From a checkpoint of a small transformer trained on Wikipedia: MLP 640 GeGLU.
Each number is 500 + 40 x the weight over its row's rms, rounded and kept within 0 to 999. Layers, rows and columns count from 0. Numbers have three digits each. The size before them is the row's rms in percent of the matrix's.

# layer 4 attention value, 448x448, rms 0.0189, rows 237-255, columns 256-319
094:524486442543530472469494493509577435477464513509531525537514500453467574490534509359451531545517485529562536564520512477501391471441485461402513493546486471458480527464476530500525523482473506
089:508493520499576472510496543525499470509522499544442452473545477501501495537481487513434493460495499521429510532496458521510516505519503505549487476522552545417521525484557582462539470485449521
081:527527542526523477571490516502580472495518513517517457487520548433485583500427521491435462436431451494450465451505484434457453440434510464458492504500566539538519526512532501482525507518430540
095:506484531473490474511465506497555495435530452479461458498473570504453451471495481515473576518456549527508462458485484518509549490439544517471521429483506522454475476476561519504423501476497503
075:530508475504483518471541514512500554461504487492539568424492513461415538406474542510574464549529501464474449520531595500459503550577524501484512503536488487523450507493444534577475523526585409
085:528521600470562504505423514493526515497469480544537528474500564466508497495572462495529527503460469504490457410544547493481430481488615430500424548467571467527491517477477503541419522462476499
088:514514512482511511536508460504449528565527500508498552487497473471478508503550509539567425465503527468499500490498511520429512519550445552443582444550421390559530484492520567515493472521476464
087:473490519498457537528502473496496498502578445470444523444504526539401504459578542528557528463512520505510489540499528594547527493479454413504540503525513491510459490413502483473468473604478487
086:507554471459481525502519508501565515545478479480547528423493534512449419510492491504476469483541585545530546444494570504445459476505560482535533495467484478496497513498403499473460481484532426
093:500465479408531500465504513483524599502461519469471505522507488545529426584513499490482423527466487481468463469476542499483425495523468515578475561488517484510509542498492523549508539552474542
085:524482432506466518526428534539565523398511532425564517444528569474438579469488588498453522508494475450507506423476537418453462512512490425493549541447543552527479500503476470482472526478492444
081:500450490492479433496430515504543537448495542476479452536475578497542501500505518513470523562425482480490544449443455476489489500500481444526513453443548549591528477465495524451436458477545493
080:485481524534563503434517467486441495581445478557447537560501507504501509543510469512499489447499486524490521517499483540518447577473458464476507560529515465560537489511503535502539530502472500
079:522506530538473490501524510503483457532548470572498491559476475460536527487489568478520486453487541505461552567510519406461529468487485513508528469586447425579511539505496485537524507502565486
083:489522433482497474479469479511541495447566454495484560484505415536442479491548472477513508511523523496516465461491532524554492501485472485552481455478464476464532522503458524525493548514492415
077:488532482533462447503503496513471513606495536474588507452528511530497521498533477524547463459530521448481546544486484561546518501576458585478517473541395432480457521511477547443490470501506430
083:502525485536566455511440479539478507490488466517384468573490467428532589472609501503493499467552455462465469472504501501562486547383491458471525524552522511465528575490535539483506453491489524
088:488535547534459489512592501498486504532490483505537469530493553503559517535428508506440485487460433502496513486503484456501444441492541530487502528496586501557492510432520472497536485533496613
083:447478415532538471527586478495481507512509468466460415505446446516532547561481495466515477543507528458489482536510510470540511543472509494513484516539513539524533519529477498498502461562499540
# layer 4 attention output (transposed), 448x448, rms 0.0188, rows 237-255, columns 256-319
098:523490446464479507505437498517452498548539512529495461484515494627520459490538492489542495516436518502480502448511499562475541550485449509570522545499496476611513493533460481492452415485467507
087:514481501530541492543491442563472521498505434438510608559465460478534583464535504522612491550463503537523504545540530500483509495498523511497492525510512502514467456508484511514517486524620461
083:479437531517494471445463484537474543508543495471540514536467467470552488469495485527637522601470470486533520498566524541469533579512472511526477491513516518474464515479406542506502443569532452
091:527485464483515515472487493493470572490474522513525505537578497502497497464496420487462516491528479414456444551491454479497456523506455521461493549530498448474536446526455455474513486471542469
075:411527518488436514569513507486527494532499541553475479455536579536528548532446493533449517485497473498481547501565424519536436509421433502503495507493422469537483539495522456450448488504459565
088:411536471494445503439523521489518399555502516483513505518510497489482489403451519561440512488504454435460516453501471475440476520553518536469464479492531542511492617552550496517495562501537519
085:474579565505549486547519546499511506429485503488487498487489513521491500491466517494504493516481524517483453466477500529522466484495451506465545426495476506444489508494474484503449497550466491
090:452503484502499464492590492477479562487465452478547453502552476501521495590467471442477504490527492498469496539537512430492434503498544581438543470542493517467506529505545495452523546526473524
082:488531477475517476530485419511547519464526528493523533535477547551567529492459513485447560560448492529435523513525451487503501463422462520475450585494512484518534487497530512483464466516483542
087:493579469524516541519445452537438421470470549484526620476516532566507499457512486483490472543474488500567565554503503463535421520442569424482512508462470551466474454454558487508516475447525489
090:474450549506395434468506494504527494571498500534484471536442484510505475547494480486496537476447518436495550471558404540510537542470478511485509536506458476552500525493528526511505458583469520
086:537409522465526465448492535517501485536557472494492511561490471491435480493482478526469517414491508436483456522469503544514522503476504514482475510499497528459519467570474475542518524531501501
085:482467502501534512527474543496522471469514484467519489508460484490542478473466484468487478542552526518525474504481529513498457446553536514547488488480510508538503514509502455526526468527501477
089:551453477443546488511482490516500521514522509430500479477518532512473506450501514487579517497477474503512528425498502546516490509464415477478545518528521493531524426488468481435480468503430487
086:552486502483525509528557492448469438494539548524426513484519551512571537525492539471444503466478552510481506549467440525466538482544505539482537521561469496514500536511533452506515482448497541
077:466483508454511504522584444465500556448468477472469471498472474579488528494526526510512553442475484524494541477565545477442500437446479512476503475516509528468501473515523489506459538559487483
084:473502458488466533488533512522529495561455494435484496476504523495543477512483489494522446536493512493532478497449509478522476498562475471579517449494510477518510529508514523488534510492475489
090:484494504500553484446407542578504550505501489474554495512456473489478448459519473546584477562494446479517482487514557577488518577490474477466489460473491524419516444504443539480498494523495485
087:531573462480559524531562478557495462514429432484521524490511538499542449465487452463539466542521550508501496567514506537537436529538482469566498421507512486465516458503476480438490471510503460
# layer 4 attention query, 448x448, rms 0.0214, rows 256-286, columns 256-319
081:545483504546560449512559537522488570559509461498525515505520528487533558427537440489426486560571533499425499532567559510508479486471521544512514441448467508567511512444497514475490458499466468
092:478493507458505558535484430532525407481488572516498560459417428486455486535510537461540491511435475480558465528457432440477480467448457477476482528509466499483477508526497496503540527495517584
082:434499460449477518513472528497445462487496586435481480505518497434475446525446507520525473438479475489604484457442494557431474563565495510423511549519532470424536447523516520565542590490510456
081:478489485465541550512564501515462502482429559466482489480518516426483476542484509495525418466512501457486437431530510481437460580520519482495471477462485487429523398441515522540520517544495486
077:449481523489496499515547552459495398505489513467479496406557501419441455493471548541483441469522479491455450464526462535453475534492516485493494516424481464478489427386540516539508527483527468
093:541493473571493438548499477489515433540557466502479524518535493471489473494526534544469437459461547512441564488498436536474427521551453425427471525451512467524514551421538528582524540554398527
070:514468463548495441509447528493548539515545436552518482542499512507572512433504506502496521484500480541502509485468500518517468468515492486489507514528554555583514563527529522566475515511503510
076:653510543605482452510470557533566601497546461480583477531458479515444463488502477555435486515540529500410504531485554615527439420541536481528535520477509452566517513445484516468420513525487535
074:513517523557455548424447465523604489516506502535543591505491455615531478545539436568495508489517567499486539592498517464505589448515600501548514477499496534539428518471498542442453528461499523
080:541538557529504447492472494485567457517481481502520565520486516487495548528553479523518466510491624483511496526499514536521467385472544445512458439422483549530508499481425472454388434505537487
088:515512541437493589473505472511434528460435540521539518494506536494469464545479508518481493465549426499540474529476517476440550543548505505540487510535529486470476461533509465517543512465522485
103:457503550490489542500482532501502529506470469527507480479459494529470490493530555523468499499522559438425555485550529475421504472554469490522494458504504421516559539497517468407468561486429463
106:520472471473499516569432537487511554523553400531489500491521539440468502484586563484426469505522490522503527464466512572486445497562515500474506486600514478503543539525516496535492523450456475
091:548481512501508454530472501449520536489516470506541448561480436508479550531543484520512582526486572399458526537490559427460510523570566533544534476496517497480546445478506504442529502491466439
114:518573490534612463485527482501524441480523447540494421481503520377394498465456570533512433433427453506538474556449521572457518584536505522494479541502457475471515484493484494624504486450487516
110:451499433415473508533526436499507521494401540491545504534469422518498496529459447423456495470507493494570525451501513495505430592526515529466499413600456500520580520500485505508541527523446531
100:566507494502566564478430471554533527446530505478449549476471476522528547518504502455461417505488504485488478513498450465455477528556551507455545493516492482549542478480534479452484552517479422
117:474539442467494554465553417510588456512412523556539571443411426528479484543509539491538468506481500512495494514521518472527502526460453428540456447478497519507492493516465540468450464457515509
105:497567450493504534480529447555549466541476530485526580497421397572504510487476468477484428474496485528499507552481516524532442513491491498482463499522488483525472499480499526495456523530504551
117:464464534560435501502519447474470485516463447478533485539461439491524483448500432572532504463527484465538508486509482516497560535566513513506568450474526512557536392525576465514618501556522502
104:507522500455552452531514546549455560506465562523536562412469562513489494503562507482445475507522532440510469522526594526542454495391519462559452447479467533479473441524472530488445432454515450
104:438490511548442446516571472447508455488482487477548449523508413562570490491520461575556579520497550555589508555482480485529585529553557560515502451474482471473470526528517491448516502467547463
107:564521498500512485458443565572510523520603503574435463475491553474457521449527573413476487525500490483448504421438503515514423439501469469480492476496498479466497473450461446552414461508490500
113:552489451583542487518512496496454472516446523406505512487526442534534445503483475475515446503452535500484509494544477480548517496505544488506477507501452475532534480468523526421446533550580480
111:505493544522542418471477547522443542469464426543532428545497498491456497507499489591483459577483603496463481505481506602435500503569557504519492553460439475526514507518509493508524520474483550
106:582501517544513500547516446461478437445498482569504443477537474440546482464493584552585471487451521569579580526492474488533544555569539537491550504490453411464539431490495472486517473427475478
110:529453537484507460535506527506472489518539495460491487516568508522484524493523566457505498564465498472427557492444504412486563503520480546547489490535511515534457470469478495512502549529492524
107:530542507477510537504572460455482480436438513511543446521449483490500497550535485519537463466480534492559525526552555457513520557480496488504455507491482495462480499511530493504561512505502405
106:531546500551522486542534492471451533474539488514521412635445481479452471512429513498511468456482483525498508498464508571454461466536500445486512596503528505536558500517537477570525497542433497
102:518516472517537516565544492504470477523487501419498538449485475543489547470519538495540449513489515504498524624488521479534483515561518565510505495470465493503501485479462456478442553552538523
102:484536500534469428519524488509523486519499486462527484506531493578498503482529492496571498582480489507513533526532491496571578474483502540581494471468450535509441525469437465456401483528576562
# layer 4 attention key, 448x448, rms 0.021, rows 256-286, columns 256-319
106:539452457511488443491426575589467495450516536442522497531550515482560470424482456496447513444481497462500530465459491571510517505546557500481522507487553420483514460490501499497481529503447474
077:473542568508493534513559431444545497515489493564511562461483486468483533569496542507547510477514532503485490554557474447475509472459480471508511483546471518536479532535494517516458526515526542
096:495493478514486530485512457515492466405570591464527569533470470558527468497459485534490508517502461498479540492506486503521463472428506475557428492478518481479473465514483506475478411512510472
093:490505470549459440477454511523505488477549485508507494549462510552527482447421437548407478496417430460501543453437472514507505513527517510537490521506592507484536499454467556445559461541472461
074:537473459500531484475492507552504473478540493500473504554553501554563490488451493479428498469438447441533519446449521488520504506456514492470512534502524476475509454463475470454493464540470505
092:455545534502504434491490496541518514458450544522552448563474410441506528595471486442520560551527458514490517524515527445547498489452480479574515473530527488545513440520482440531513495476463474
074:500520521523516566561519467448477549493472542504540463471460527469486517574544518474536563566500504575521515543519505455502546448462448498553497453507427501475459505510453507527447484429509522
095:521549556555440507514532464522518484497478530513515462469503475529433501484530512480524557477475484515547496515524539446498532545394470504556510461545489439541497517544504490574459511464451528
072:471522503497537520509509439512533516499464446532527455441445514494441482546556493477505507501522535515487436485553492512509502479465445452558507503528443471539472476591529461576461470487492553
074:464498500404528490525467476523563514490432544474532485452478459496499474523563501537503505489489491484538503498616488443505509500477475469509530477545486480562524464579564528531483485482443539
103:466489513542462464436491523504492519562481464523463438501552516511489449383457522526476476493449503501541531492422438525480469504530548553510497525516526539519483552503439481461550515463513493
110:467478539474546459510455525521459502477610479525503497504450493484437495457426400538504531486502538462523450427511494572486493523523547561464553536576534551565530513490507509529442490467516511
102:445487501504489510495517529525519438507500671545543524491519484567520441489390483593506513507538506525547483552504538487544470506492499524527491451535515505460476509469524472454532483458486473
135:503518509548459481491510470498574522479476519518508480432412505507408592563479495501486469536469534498518497530561510512486486425473513550541492476519493437574529521518490466554550492506475491
107:531480455506499531560551503517522473417483618560445626525497491536570610495386487509514441549483463474408462520469501381510477566456470484517470509499555517516530498425566542487510473555551487
121:453550483531500442521494560512515490543487557431598493517525506484511481454478498504435478468534564465480501475534463510513438505588517530494412473471551498419484565470512550418545533444449459
091:459513485525570453523472476456492552587507506520430467451506443554517482512539506490490509509464572542475483451444459497545510493506495466484613443566491569470565525497507549505491493539532468
048:486475520517547414459515609507448452496537513446499471502537496473566558499526424498472524452483522440557473445486499471510484506518527519527501514440563464514565475515493512486514569523456482
056:549535533485470457521478584577468452478514578452510482500548469469510513474460440515433516471463561456472499473517508476517451563516493514507539503432547472502546433553514487525417487511457525
108:464463509559396450464494499497523475485503553540546501498504491445434528511545491530425506528526516536501550511478530517521505477445490444504500504475492510542473479530440519535521474471507493
097:466474493504526547442494483547500503493492598461498544530532508545518518444480494538514572533480555439511555535538594495559537520525578521513570499547578452470554488583526473459537532498452475
103:478452484557472507531453485480493454506488461493506474458507530474471512502545450479461485432544550542550532465519520514570473476480437478507503554502421479529400457457491480506514485510528553
107:628535487414538527505495468491495487489466563525499623522503445532505468533466617507500459576455468504480490574542543467501521513488524472480465452468548503503536512553550522547537490550472473
103:479430500529481414542477510516538475530438457521555481507509434537498523509531481515438475433497527515510557496568489497522505498542482505406610476501498436491479474488521471516489488520539481
107:409538504528511543501512435420534475507481498487505432495423447480498494469485458562507500457471489513541452437475487447543540549496441553462584497525516482558517490511512497477547500437568556
105:452446451498511466497471489487500548548462526538478534441526476507528497572515497563525484474574542491482493532523479471577483496498573537461545517479474524591438484423512485457586466573529520
113:525499518572519443442500547476526524501466451506499480486451434509447549497431471439553492572559552538527407551441536484486459469611481517457547487552500503560558502531481436512444475519563406
107:475516487524473505475459494538513476508526415515481533487532457511474509509442493524515526530543509516506519472545471516582472481527498431519517462470455575551478473443528512535593507586498572
103:472571495524417557490587533475512528530468502511496491458461414493474541509434510509470523553473484459516478520487508433496495484474470523564426435558517491520524590477521503558487500490513483
107:502518507646471403522518423504555473529448493514500528509474486481457544459475423551447497503470544518477474495521498502551408476486452465485500501517521458524502506471465487524490494525482524
107:535510510529512475556510488493517467460444487485482628507454474531467514489508496545443510481545547522505424542570549488555432519523435450399532472441443544489517463502584483564516488533537555